Weights of a small transformer language model: 3077 steps.
Each number is 200 + 30 x the weight over its row's rms, rounded and kept within 0 to 999. Layers, rows and columns count from 0. The size before them is the row's rms in percent of the matrix's.

# down: layer 2 MLP down (transposed), 256x64, rms 0.148, rows 210-234, columns 0-63
# up: layer 2 MLP up, 256x64, rms 0.167, rows 211-234, columns 0-63
down210,097,220,169,230,267,178,188,236,161,183,172,175,206,247,194,252,205,208,233,194,183,221,210,125,203,204,270,223,199,189,202,190,229,225,208,262,226,219,197,207,179,199,220,230,233,180,170,167,190,240,233,151,196,202,205,218,228,206,185,171,242,235,240,159,156
up211,063,164,210,175,196,159,202,190,173,177,207,197,177,144,198,149,184,196,181,192,164,217,222,201,170,232,185,206,212,193,176,217,251,178,278,189,197,141,210,248,211,165,199,223,185,188,172,163,198,247,107,187,186,239,193,224,216,233,200,238,151,242,219,193,199
down211,072,255,164,192,266,139,223,191,177,192,232,145,242,227,197,155,206,212,209,183,200,229,196,168,176,207,197,200,155,155,210,226,122,183,168,193,149,201,233,217,226,144,222,216,212,225,185,189,206,213,143,175,240,239,187,190,182,185,210,172,167,189,213,211,192
up212,133,198,222,189,165,257,227,170,141,193,186,208,174,178,220,152,187,166,182,232,190,220,144,173,219,246,220,159,182,198,193,215,215,220,156,235,169,183,170,274,224,166,207,221,251,200,197,168,210,212,178,223,159,225,162,233,223,176,178,176,190,243,158,243,197
down212,121,227,217,194,144,248,210,190,207,212,144,244,185,256,168,176,189,152,214,205,211,197,203,165,238,156,206,159,155,199,233,186,185,206,156,169,196,216,187,157,171,193,210,204,214,149,240,173,174,168,163,254,187,237,175,191,164,248,222,214,176,248,230,221,194
up213,137,180,210,191,172,243,256,180,221,207,201,237,222,223,166,229,180,248,234,186,249,168,208,241,182,215,173,215,189,161,211,193,281,158,247,174,172,165,183,185,142,178,161,224,228,204,216,190,198,231,153,158,238,215,247,208,183,208,195,206,172,171,238,203,189
down213,121,229,195,213,201,155,168,207,168,195,165,191,162,188,241,168,207,180,153,255,184,243,194,157,236,209,219,198,193,241,216,223,139,239,167,211,202,231,264,204,239,241,207,161,175,180,226,190,182,192,244,231,194,188,175,165,191,169,214,262,196,212,164,194,255
up214,060,196,166,179,170,199,224,198,168,191,183,215,193,156,195,249,220,190,210,139,206,212,194,212,210,175,205,205,188,180,236,205,264,151,187,141,224,164,209,174,209,153,139,248,240,162,139,188,204,217,135,156,231,226,176,170,193,196,205,185,149,223,204,191,193
down214,076,213,189,146,155,192,243,183,218,220,171,241,250,230,185,191,164,194,226,178,179,247,199,181,214,261,152,195,117,177,234,211,198,184,185,206,159,178,156,199,235,178,216,161,276,193,218,194,233,197,178,198,217,233,227,241,197,199,193,178,241,216,185,215,216
up215,101,240,164,194,223,225,200,228,233,244,178,175,193,228,205,270,159,198,261,217,211,140,226,190,162,195,201,214,240,206,212,187,215,233,225,165,198,187,185,191,182,205,210,128,213,149,153,232,175,203,180,156,240,164,206,154,192,255,157,183,173,203,197,209,195
down215,087,156,220,194,227,192,207,186,199,170,236,210,175,164,199,178,212,233,144,177,261,247,166,206,229,177,235,133,182,188,149,183,216,153,224,245,227,214,223,224,182,231,170,257,212,243,195,178,253,190,247,216,213,206,170,239,222,162,183,184,198,231,196,174,199
up216,106,205,212,162,171,197,180,274,222,199,243,177,234,197,181,199,173,220,225,199,183,252,197,214,234,204,208,208,210,180,191,170,212,133,190,158,205,221,190,175,205,110,201,214,204,189,195,178,235,203,244,209,207,187,259,143,214,204,162,157,190,236,180,269,188
down216,114,233,174,247,169,205,158,235,234,204,170,141,175,217,229,224,207,191,196,180,166,214,214,223,239,236,195,148,226,233,181,177,183,216,166,163,196,200,216,211,182,178,152,158,126,226,234,227,173,212,128,251,184,234,201,190,202,207,243,154,192,190,195,204,187
up217,126,240,219,155,186,206,229,157,232,202,246,180,177,260,160,160,195,231,227,213,227,190,216,150,179,231,209,230,204,193,186,171,239,215,167,209,186,196,236,183,198,193,179,212,225,203,209,175,143,238,180,164,221,172,227,258,179,225,209,155,145,140,241,230,202
down217,113,208,203,195,194,178,215,217,196,245,209,247,213,187,220,231,196,219,169,163,193,236,186,211,208,176,221,243,209,235,238,160,233,183,207,188,242,144,221,208,219,218,279,264,147,209,206,203,230,172,233,287,180,213,195,153,172,165,197,234,175,187,216,197,222
up218,112,197,275,190,187,149,237,228,192,185,218,251,236,181,201,227,220,228,198,189,173,225,217,206,186,182,156,178,231,212,194,206,228,199,162,178,194,177,180,208,216,203,154,208,204,197,171,208,179,171,212,197,206,174,195,143,241,150,207,219,188,294,277,157,185
down218,102,252,232,190,222,223,161,228,128,173,197,204,210,144,226,211,219,201,196,207,224,149,213,211,216,191,227,192,200,174,175,234,192,189,169,164,175,218,280,193,181,219,253,206,248,166,190,225,154,220,180,231,204,145,267,199,229,203,190,167,220,190,199,180,169
up219,100,226,216,208,188,260,245,168,193,174,207,209,192,221,244,196,231,241,215,204,240,228,183,234,157,214,193,175,190,235,189,170,172,240,235,219,201,171,169,185,161,155,193,217,241,215,200,170,221,248,149,220,167,206,160,248,157,171,180,172,158,193,273,218,196
down219,089,152,193,211,152,176,183,232,215,240,192,203,188,229,188,189,196,161,225,204,176,174,206,174,251,179,195,223,235,186,226,217,203,185,139,170,230,238,201,201,227,247,195,186,184,151,216,246,194,150,255,216,236,259,229,159,222,242,189,222,234,209,165,164,254
up220,109,186,211,200,239,202,144,187,202,223,245,153,166,256,202,243,202,155,202,196,178,190,214,266,233,223,189,225,206,244,249,210,209,239,176,152,237,236,248,191,156,187,200,219,184,194,176,193,250,195,192,232,198,174,159,193,164,177,180,265,188,171,219,180,215
down220,104,199,201,177,205,199,180,173,230,207,162,213,206,210,173,205,184,224,214,177,218,184,257,207,192,163,118,138,195,225,193,233,220,179,216,180,177,163,158,163,219,197,126,205,171,168,171,195,245,204,197,261,220,206,170,211,216,231,238,131,195,201,245,240,201
up221,082,188,191,205,140,170,181,181,183,219,159,220,167,202,189,183,242,228,197,171,220,201,237,203,182,175,181,260,238,247,185,220,201,221,210,174,175,146,195,220,212,175,235,150,184,110,227,233,183,207,203,164,206,204,183,196,220,217,221,218,140,210,215,262,250
down221,094,249,201,157,198,212,220,229,177,190,231,200,225,192,168,200,168,135,247,182,213,163,224,208,204,191,176,234,197,184,195,197,228,143,202,222,180,270,227,230,195,157,246,226,175,224,249,225,248,214,264,152,231,214,206,213,165,177,175,199,169,170,211,168,225
up222,121,235,199,171,192,300,116,233,225,217,202,238,156,226,223,206,211,221,227,204,209,182,206,194,198,193,209,193,211,182,209,178,228,222,172,192,131,227,195,173,175,197,183,212,222,198,209,250,159,146,182,222,194,183,194,173,201,235,157,182,181,141,241,228,192
down222,078,189,204,266,186,142,275,183,168,165,208,144,255,173,187,218,189,196,204,215,186,216,196,236,203,218,213,220,188,192,210,184,197,171,262,202,248,191,254,213,228,201,217,193,166,218,201,179,227,257,211,161,198,242,190,249,199,166,219,231,225,259,174,203,208
up223,134,204,210,239,190,236,248,152,177,141,221,134,196,197,232,197,237,246,171,203,197,195,155,211,220,200,154,190,202,187,141,209,174,219,232,228,194,159,245,250,185,212,170,236,203,232,227,176,235,249,250,206,200,207,187,175,203,228,236,165,166,213,208,230,176
down223,115,227,218,192,210,184,170,255,231,252,186,262,214,235,164,184,183,173,222,187,220,216,239,190,210,187,230,262,166,194,236,185,204,187,143,171,217,248,161,146,225,195,217,203,244,169,214,229,190,179,197,172,247,177,213,238,196,154,168,219,230,195,190,173,252
up224,108,228,223,175,167,145,228,166,208,172,213,186,221,174,143,250,197,184,224,175,202,177,227,147,258,219,154,225,230,137,237,227,215,129,214,163,228,256,212,161,207,222,153,216,207,185,198,215,197,208,228,170,207,215,221,194,190,202,241,222,183,183,174,223,185
down224,091,219,239,231,231,215,183,210,200,204,236,248,215,215,271,245,153,225,190,173,220,220,201,285,167,213,212,179,212,228,187,146,154,260,210,224,146,182,200,207,245,171,207,182,207,185,212,151,185,214,182,230,196,202,156,232,209,219,219,193,224,158,198,214,227
up225,074,145,222,242,207,222,186,222,267,226,194,172,145,269,251,159,210,203,170,165,138,235,227,215,221,175,186,157,206,201,179,210,194,205,202,180,214,150,200,203,227,224,216,226,204,158,212,198,212,184,177,270,170,226,168,172,206,190,178,208,225,226,197,147,195
down225,076,261,224,230,234,182,169,181,172,181,190,232,211,197,206,220,212,232,235,235,161,212,187,157,255,178,225,213,220,189,183,205,213,187,211,203,206,277,175,204,145,219,237,180,248,236,235,172,172,197,180,149,246,178,203,252,222,214,247,186,216,151,237,212,208
up226,103,261,162,180,171,244,158,143,203,161,229,159,225,221,218,223,188,177,214,205,226,186,226,212,224,212,243,228,229,219,218,200,154,216,188,145,224,248,213,161,214,201,142,229,236,195,228,237,168,178,174,211,235,189,160,146,250,229,181,209,183,188,183,199,209
down226,120,151,222,200,218,182,210,241,174,198,238,231,233,198,188,156,160,175,189,202,198,231,164,211,268,169,213,161,195,252,275,225,189,191,215,196,141,261,244,168,205,168,196,162,174,226,196,197,190,241,189,176,212,240,216,193,189,202,224,209,209,257,237,218,193
up227,105,192,231,243,226,176,180,252,204,225,245,220,228,166,177,183,222,217,247,198,162,189,146,193,210,180,173,153,230,204,201,207,142,213,184,257,210,226,197,188,241,186,220,203,200,178,146,199,197,139,195,198,197,195,256,246,196,179,193,130,219,181,236,245,219
down227,115,184,214,176,225,209,228,174,174,211,202,201,216,211,214,219,229,187,197,212,188,176,176,219,209,171,208,199,177,165,178,228,188,180,148,164,191,168,223,176,190,146,181,220,156,180,190,205,281,125,164,249,213,175,195,183,242,219,256,267,201,223,212,136,237
up228,070,210,233,202,169,248,196,275,163,247,220,244,249,201,207,212,201,256,177,163,140,215,184,222,155,266,195,198,211,240,187,135,162,225,223,240,223,189,180,178,212,184,217,166,220,164,165,229,212,217,222,221,187,164,200,226,225,176,196,184,204,208,207,208,187
down228,081,163,193,170,172,198,217,183,226,151,200,195,210,193,206,170,193,172,190,181,159,127,229,228,201,197,157,172,194,180,176,185,211,188,255,169,195,199,200,173,197,236,200,201,152,176,214,188,152,173,227,259,206,209,219,183,200,200,222,292,236,176,207,150,272
up229,077,196,194,200,214,250,190,231,249,196,256,154,165,263,256,201,221,202,195,190,191,208,178,175,199,152,179,201,232,175,262,205,210,183,195,234,206,196,222,173,187,215,180,217,186,190,216,243,247,162,217,222,186,189,213,124,208,228,173,182,214,110,211,204,185
down229,075,219,162,239,198,187,210,173,147,202,173,245,177,164,159,185,187,201,171,224,209,232,195,150,185,260,229,196,141,196,219,210,213,223,134,152,177,239,214,234,186,151,217,146,187,221,247,176,162,236,202,187,211,181,203,247,204,171,163,219,196,221,169,187,219
up230,112,197,152,225,173,189,262,120,232,207,202,183,122,187,195,197,225,177,206,224,196,178,171,173,202,233,177,177,206,237,149,244,218,223,203,197,221,179,208,242,252,185,210,186,204,182,201,120,212,226,251,189,181,169,236,236,219,226,199,192,196,228,189,187,228
down230,103,189,196,193,204,158,214,160,226,246,200,167,160,188,194,160,188,213,206,150,157,177,203,177,239,198,254,201,201,244,181,192,162,182,149,175,240,220,222,251,191,177,196,211,125,221,202,183,179,185,164,153,175,233,221,242,183,167,210,237,219,267,187,207,231
up231,127,185,219,213,145,177,174,126,205,225,172,240,156,225,178,224,209,171,166,235,239,214,254,218,250,213,180,205,215,230,221,171,184,159,165,196,132,206,172,223,234,172,221,153,216,173,187,226,209,199,200,220,198,154,212,240,250,234,216,192,194,230,158,203,216
down231,128,187,225,203,224,216,219,231,212,210,230,230,164,204,216,226,171,239,240,239,206,212,181,191,158,210,228,228,121,201,177,153,191,222,164,213,255,254,186,192,217,219,200,233,152,147,204,202,195,229,223,193,190,214,182,225,220,166,205,223,223,125,273,187,188
up232,117,152,186,195,212,207,132,184,188,193,173,212,209,191,162,232,179,208,200,236,265,200,209,182,263,162,166,194,236,221,210,232,183,252,192,195,156,206,206,226,243,173,170,214,185,169,201,187,167,174,223,148,176,224,199,189,184,233,202,173,152,268,255,235,194
down232,123,185,220,193,200,226,233,183,172,196,270,194,191,183,212,142,207,199,232,184,167,230,151,200,147,172,200,206,187,155,250,169,221,187,243,226,237,119,211,149,164,209,229,182,171,208,221,215,207,256,216,230,185,170,230,201,237,174,174,205,227,172,163,185,204
up233,116,231,180,213,208,225,192,193,189,181,166,189,235,201,203,194,224,206,187,204,193,242,226,243,143,257,233,210,129,220,173,202,230,220,189,196,199,126,239,206,205,214,257,232,211,198,176,177,217,252,183,204,239,152,213,194,224,162,136,157,176,211,193,148,181
down233,108,134,211,226,201,170,180,199,210,195,244,203,196,237,152,191,156,184,225,196,172,177,209,157,235,142,174,200,173,168,177,166,195,181,180,209,212,217,179,126,230,192,192,214,158,197,218,198,181,125,247,175,174,237,182,156,173,204,242,211,215,141,215,209,185
up234,090,164,235,191,207,178,200,172,186,188,185,158,222,236,153,225,222,186,238,243,233,147,220,131,205,194,213,209,194,150,228,187,252,158,183,156,231,203,200,182,166,186,211,197,185,178,233,214,232,214,214,158,232,203,257,174,187,199,212,275,174,188,154,221,232
down234,081,212,207,216,233,226,196,179,157,212,203,230,160,138,192,196,208,217,149,178,189,211,181,275,172,198,212,178,232,205,196,141,172,258,258,230,210,222,218,196,224,226,159,169,171,186,160,195,166,185,247,263,194,212,148,238,200,181,169,186,186,188,232,190,184